config.toml
n_layer = 15
d_model = 320
n_head = 5
head_dim = 64
activation = "swiglu"
norm_eps = 1e-05
positions = "rope"
rope_fraction = 1.0
attn_scale = 0.125
bias = "none"
parallel_block = false
init_std_o = 0.0
init_std_down = 0.0
weight_decay = 0.17
Each number is 500 + 25 x the weight over its row's rms, rounded and kept within 0 to 999. Layers, rows and columns count from 0. Numbers have three digits each. The size before them is the row's rms in percent of the matrix's.

# down: layer 3 MLP down (transposed), 1280x320, rms 0.0323, rows 26-56, columns 0-63
# gate: layer 3 MLP gate, 1280x320, rms 0.0376, rows 27-57, columns 0-63
# up: layer 3 MLP up, 1280x320, rms 0.0369, rows 27-57, columns 0-63
down26 114:503506490515506509486476450522538498464490520487527513486504499478530573509504512511493496497509501517463510439519496478512538505484528479491470511509518493491494519496503513513492483510503481
gate27 088:491510488508533450484492501486486492504520531488514444518515485534531507503522485512527497503464526534501534541478491515466520516497539503488495486526501505475449455491510534499513520512535498
up27 092:472534472462472478492492491567509513474489454503508497454510487488498486517514535519514446482524531474509516508500553497483451536469503516525529521507461543504491514495528544477512486476500483
down27 097:488503469491503499525480456548485468511485469517498520506485500492477483532503500482493492503509502449543481447466494528505492528488496542487486514441531529486517523520519537498483478462491466
gate28 083:516477498587482531513501495505472485478522508492494507531468517507460475470501513520510490525492562485449494507532526484441525507497526533510501494548488489478513489532523481481507520490513454
up28 083:509512447455475502474517531512485513461481513492505497531506503462535490524502527525492513527507496515571496521490494520490496513499443423514494482544500495488519510477515503473505454502500495
down28 088:494462446465470508440480513500490550479498497501525480491522481480491505492510541563491507467534461478529520556512534519491488520527455508500533419485531495495523476515515472466489500519517514
gate29 105:484495470518463528490535496504525504456506504457523476497444494480525475510513486467539482510514512503519477497510517458526488499505523483510555513525489473509528490542498515468487496493522445
up29 108:536515518483511526497483509468495453504500488520503502527487502501472506566493486538504514448496469513440493483492461517490504511538517563510508493468510486492506483496483515503489428511449508
down29 112:514454523525513504473448548481474489528490491448485500512486521526449545549490450552457501478508487496470495499484485530511494483534503554517493459496537524506491510506528516465499491514485492
gate30 086:503537491531468521468477505479488458449445517461512490497560510540505469501499536468558491530493479493486497526507505446492508509500491453482513522500474504488499492508462464542514479545506506
up30 086:477509461509566515492510504519488527512514507479445513466493507521503492503505479461486477568553513493507517491519484467481554525505483522531434482497515503502492468494499529463501448522469520
down30 087:529435494460483508486500486543491509496479474483497516511522490510468504521536452487557503512453482477507502563504532508509495483469570510532509488466501499477504497511532497539508501495526509
gate31 117:471461550510490499505502514521446544466493485510488477483493505518469471473506488470454516515476522480448487486477538477536508515501489475550491471492500510476511507458547502472493542505501445
up31 111:456500531505450496489536528531486533503456514493467490474518514518471493477520465494470525545502493429470470496476507489508499512454515462510510464478461480435527519473492520510475546518502517
down31 111:498526485526496524515453514524526492492481508495519488431518512496501507510520491516493512502524454470496484438523515532503492515494475491505492483511470508505480499479467480519485503515521492
gate32 087:541475466518500524522520502493449515462525506553532491503500499558494515504540529502487515448502507450514548541512509518482523500504482491544442507496514527493530497505520530496502524446474508
up32 090:503515486511538480494503529517498525453516497480511535530505459497493557476503507464537477507475515525514465544492524473471504473516534482483474521487497512537453537574436500486503470486490478
down32 096:514496499503497506511501557498502518459492501512529553503534495506541534526544488488489477499525527459518545497534521512472517528494486495548482534566510516501536508492471538495493465479472484
gate33 072:514495473535505525480560545451531463493522473514481514474513471500508474476498451481528500571545509522502491499529492487496531509520493517490503500504519488497438490508521463553488469444514480
up33 075:514485496480474511506493494444585503487521494486474526536509481450481443509451550524500517502463515470520507512484482543526474450512495492508529491517505497503475463490489512433501524473491460
down33 079:538525476505524522500546484476505463475499503489512540489550475464532490492511476479491479544500546507521516469487504538503481468502432532517467515511494537502452525509537463506483461491498511
gate34 083:489485499484523498522509515496503484508506473459496496468478480467499478531522504498499475512474494463511477455515447522514512485534469485489544521495516437534487535506474498484507520479515499
up34 086:524467539499469511456516444484508504529504520494547514480534501505485493472451507485484520528475477552526445513504514444513489504467497469496490476525513537510538465507504473532462499510533459
down34 089:479490478486486530461475472510481501460508542475494522467486498465538493505514541530499531527471510492528477533496565514460532499507487456470502512479501498452533518523499516498487546503494533
gate35 164:497475521531489517502501515494485479518530493515466483479557474496526481505459476498513552467532467489513491481489483537546504454557458436542452520486483495499514538488520513462493511465477494
up35 145:491487514525467520493489508441471463521555504539455482505556515505539478531476505480541519470492477507497483490479479530529497451534445481517446530516495497496516504509524526425490523457483520
down35 119:507506493532472486475529499485510489517552466475515514522493493450501514501500469558523528483508481488476486406479477483486520476515452507526499529451495493513485487501497499429491499493492506
gate36 096:551493509456516485492513514505514491502528477455475479481515470517511516500486487476502492495463501518482517474511509461502539517514494488507481457535486474543481497474485456504471529538449490
up36 098:442534535526516487493485482486489468499473503555510505477535540461491491495484482544493500539531548503566475486483485491514472507522514495513534490522526485494532512491508527512488499492545489
down36 100:488512454552477526485507494499488533461496505491510469505493489503539490560525495522511481471513492516514510525531540513443510509536474489536484478510503514464516503537487562510486547472532474
gate37 088:503523464494505462506476474432458534531539519487474467524507520530532498489531506510530538518483537538516545527494492493475488497479504563460527535523502493504476489503466527517485520490536500
up37 087:491510510572504507489524457492485470487559492514463484488502461482481516500485523517503481520476516528510451471460519472458495530497490517519497461524501495530478495534515480487458491472498466
down37 093:486460516511498510507525487504464506520543469491514458459500489500506499498534508522491504523480490564539505507527496495477489491467477478526522540527472474518477483490517485457500495508490491
gate38 092:548494538526479498537497495513502536465521448507483469452501450506485499503524492481487527484463456508473479510516498511509548503503508491504505483508509501499484504466534487478517480499502501
up38 090:522501474436475536545480518497480474542525505473484508469484526522472471531501473573501457546496515483459478546431505477507489455505497515523493442491529503488487476506493479475465526513545522
down38 094:450498557545491503518474462520486489481503462499487497525512505487485533486541548463503512490470495523497492570478530495531505502465510491468501484503500490484502501499505496491504465521471473
gate39 088:521522544520483466486524465427468518486457515495515461539468498532539490489526458489535480463501518520476521496491501493536475495493506504543464542463479495515491486550508484517452489592460533
up39 088:506517514513513468516497505512499482529487515482513489540500521481466546555459511499483499496504544531529474523491473518495508478448508533513480505517551483501514488510506529489484478466479538
down39 093:529489505514511482516562457433473466517457518497549516505487475520495517488510517461469496488501501531461478467518472441492457482481484459559503544477483505496505505556512554487489494511458544
gate40 067:465475500487461531516476495511508545506477519473441477485465467473485525507502534521471508560513521472475528521483508540460521496479498494461452481443460472507503516514524515500494505501465482
up40 072:480506492545498499479527478448526520492476476536496540514446528531539481530493507507490456503504500503469494522483530494515517502533505504473529498490514548497494494532511527483485475499496526
down40 072:466514515491461465502517548512473530529494513461465520503512479479496509517495509470536530540525476513499513521544545489458464496456514467509493486534508428495508558478503526511488492534492515
gate41 098:485543493499506492512478495464521482472529452472449495480521501448550490491469515500513493457435497501494509486482448481534466498495549495476496533527510527507482533481517526502485479505512481
up41 102:492451488510500463504489480493528511488466500466483540531488486520510509512507501482533521479503507493527522518508500474475519484473527502498501481490559484521504521528486506510524488532539514
down41 106:506505522497458521506487443476526468471481475483465501534517451496512478473498532522548512487491522514513539475519465477513503485454523516501499482469523510519497565484499503510529494470512474
gate42 108:551510480489488469529502524529517512511532490480494530501499506493493519513488490460491504485490504482523477470484542514512504534537482528518477504516509499535488514507464496537526443456511489
up42 106:464501542485441504510506544539478474519494497517493539504512524490519453503484505536478462526429478475477497494504494503511463485501499530518508482496501498467524458507507452489505473478541501
down42 108:494528496507460491516474503518466487517555506489488485494510491468521478512488491472526479510471485506461497533518466501503480495492472524503446477485494503489534485502527494510503481491511496
gate43 098:519449493489457519482499528468548497492516446538492524509487499495514505485496477467491520504471497526524521508478490486504464486527503520505527492498481489557529517502489444474543471472496514
up43 104:506505490467498538502505493480519484513472499510501509470540506516564493509502479518470537515491475489512509498533476541511471526491501518537503515532509486490506482483533524511507514536538483
down43 105:487500523485443546459520521456474494500508484497535504516518466530524466501490488548474503500466529496489532532494502543495476490502538575504502524552512507510497505530504501483504536503519516
gate44 113:503511469497509494515522502519527511508520437456517503476535465501526461457506505492493511499556521503483469510545529511495515525490482503537521495500498503503477509466498502521469534494559477
up44 113:455497529496497457453516490483477448509458532517482540500496495521498496503520465490456507508448452456481491497493483503499489475526476485496495574531555508454525480513513528481522483510455510
down44 108:485474509470491500491484479496487482496505505505502535483506507467537494532513463483487500469519507455516493555486468522499496530490524503495496503486500512437507501515506531498502459446479540
gate45 095:506502504471548505546512477498503512476509503500485526513553533483488484485529515525500479499526529478500462510513489513476443482503529522541517531515497486530484465524513514499550493483461487
up45 097:500490466548486517495504511502505528511518464482482514472475521524509496531455499521543549498522496519488484516448499490500516515462505500487532472472507495462460508485529472457514444481454460
down45 099:493462459500521516490457487497485515527505497510478444490468534496554484511499483547492513540497501533521460507492517473496499520485520500482514488436516520512446469445524521480477511484486458
gate46 178:464511473484458519443497520466538481509471523521532491479471516486502469515430518494491444494518490515465498499503500508549470506501444516478517494497478542471495458516501512488492519485481534
up46 164:470479476500510502491513516466449548500534473456469472515468522512495477503488522480520489494491481463497525512443534525488512508529504510466449446524503503488488505496516479456514528467506514
down46 131:496528505507490504462500500491491417522518460517504512499502488517491489503496526527472462503547451523467461514526469528520501518489491516462523538499453498454490461508534470481526485493471503
gate47 089:487488480487528509443523543538512481543493491513501469495472457514493529503501518491490535522519510519535516493503513525559479513477513509466531494515501491481479466543526512471530491436469489
up47 091:488515510510444512495503502498550470543522523509517483507486470509497536480481499496481507489457483537514500459526503494495495529531499529507498476488517483483477482505503455537499482452507460
down47 095:522534521507476516512523520514504481544481511491478459483470506533444495462505495496482515517512489548518469489506441481484543534516513485517562491482485532457499484507498504506481503484485474
gate48 101:485495489522486520485496532481466504485481482477477549495467495520538479566515470497486491512523543480474464530497543570504486515440466495465494474505504491477501491504519534440475490518517498
up48 105:493491501515503479463485541515505543458562507487503492505531461442484519482479507479462445551529554541526502549502520484471510464499495478471518477499506545445504474487528494486478485497494472
down48 108:510457453516474495453495501514529491494516483523485515486463441526532498530519520508481471510552511526519499550513513557500498476489483545478508473501463524496515483490536472510492501467507468
gate49 092:466527496472545458526470493480519523484460476509492516440473516547525495559495487473519488507477483484495499536458464474520511484505478510504513532479586512498534503506481450494497525492470486
up49 094:496495481466488525504496544500510535487529531518508514532491540520494481503506485495482507507502505506470555536475498482512525539459473498472487468476499531485464528492530525464484485507471494
down49 094:487538530553502521504520541519524512474498464508525514538479500486473466528485513486486539517465461484508525502459500505512526503507489502472511519433529523477497525522502478456530474529486490
gate50 115:551481502534503510483482517484542535505512500465507475531487521481507471478490443499491474508470458486502455443499453472472478483531455466534472594506524494512519495504498502502472516515496461
up50 109:485528533444442473526556469538452467529521505536516538480509466462464512478485536494495517512488513496506513514467498533526514532465528521492517482485501528511483523526469509506522493494521551
down50 098:466515497490471535508480524513487494492477510490490539485453471523529494496477518474471462562515498511494482566516476531506488493497522481486495485514484495469519498468546480521482449492524529
gate51 166:441500476503499490469530479483468527467513484471523498489487502522507553527543459507516502502546517547473478485510478516519521531470495470490497492484495477490515501536498478496544487499532499
up51 158:454496485492500486469569481505475528432533480472534538506485488528494546503529456484503518506524522555476483492483466509497514532510506462497500515472505475479530511516478486502531492504531466
down51 118:500491473548490501487513480521506544456505472494533486501506538484470520494509470506473524489538507543492507451512523485521530500503468495492487522485511476513494512495429502534515492497482481
gate52 092:497502496480462476504479480510522497468508471548518515476482473494535513459494525527529550500502469463511499482486500496510529532503518537540467498515487532543442509528526434488503503468481488
up52 093:516523516520514498494494470543510504503452503485532514523502490495509529522512463459491468474489482507485511463472486494530477506517509530462515524436495461487553526489489541528493479526511526
down52 091:526501515496477508463501488463476518489521556489520517526497475520500483520529488524493464494517485550504488579513491530460490480511520526506503501515502467483517508518492528521515484519527468
gate53 099:493496491528512495468487524506496507481475565469535499520575514516502536520460498474514517490490515491466534472490549519521489466513536509506477511492471471485498497489501439506525572523556500
up53 104:516489465520476486539519547517489525491508481524469473546470507532509551487508477471459522534481501485497511520488502507530489513474479560467485476501483511448491506455475486478498509464503490
down53 106:522463505514519497480510459480497482506510522462499475460535487513510524503444486547485492486488527483503560478505506468522483487526505481526499532505517454485461492471484510486490533513520530
gate54 102:496495511538490507463474546491507500540499489514517507511545520556492525460493482510517525472491484454467511520480498493523504501481470493526470522517510485500481523508482464521523513492486509
up54 101:526506449508501520517437469487472476471507505501491493535504502467517490522498497520505484506496446502500527485513516494514507503489519495548453517488527473512475507524483495475454540455542464
down54 105:484541514492528502497515499518512515503522537494489491506449504485549461441482513462534506521513515531534490500480503504485448470502490503474531524510469521507464496478509496434449577478516458
gate55 130:506485466501510484497518515505461510494484516492466504522489525511489492524475490457493542511502537518508515504471534497511498471523513511460481536540482553501501541491469496497480499486498523
up55 129:552511515494523502512517477491464529493498521509469542521448518506495490548479462493514535507496531495465502496473497498532539482533530488459488510547483549488525529506458527485473500498505516
down55 123:527491542537516537527542476498469475477483492466441461519514501519482504484485463494511527510453523478478493401455500477496521538499509521458492509485518501514496516477463510507505510513509486
gate56 092:481533498499545473469550524481516516491483516487495521505489467540488545470469516464487502470464541488472512490492482451519512523486487493547490479487516513514543534518473480504495488482493514
up56 096:472485502500507459516487527507542511545494501464482481497531445529503512495482511458512492481471534511498536479451528502529498512490451541516490496502503475518475492512517520518533481444501524
down56 095:490510508523523463504521510480506488497499526478475515500564480492456505450477503457460505501460513499483502423516502464540512515494493480500513470480502443496529493499504499501491487495487509
gate57 113:514489480497562512483528512505526488564507489553464529507524501524477513484489473475501515481479509542524452474463487539563518523493476498520516528543484499502541468436472517495488528498499485
up57 116:537487456481490508510480521527538505552556522530472539503492466524498484486517508542519511486471566511511494531463519500495479501475466544434541506544530462512505462473506467474466506477481510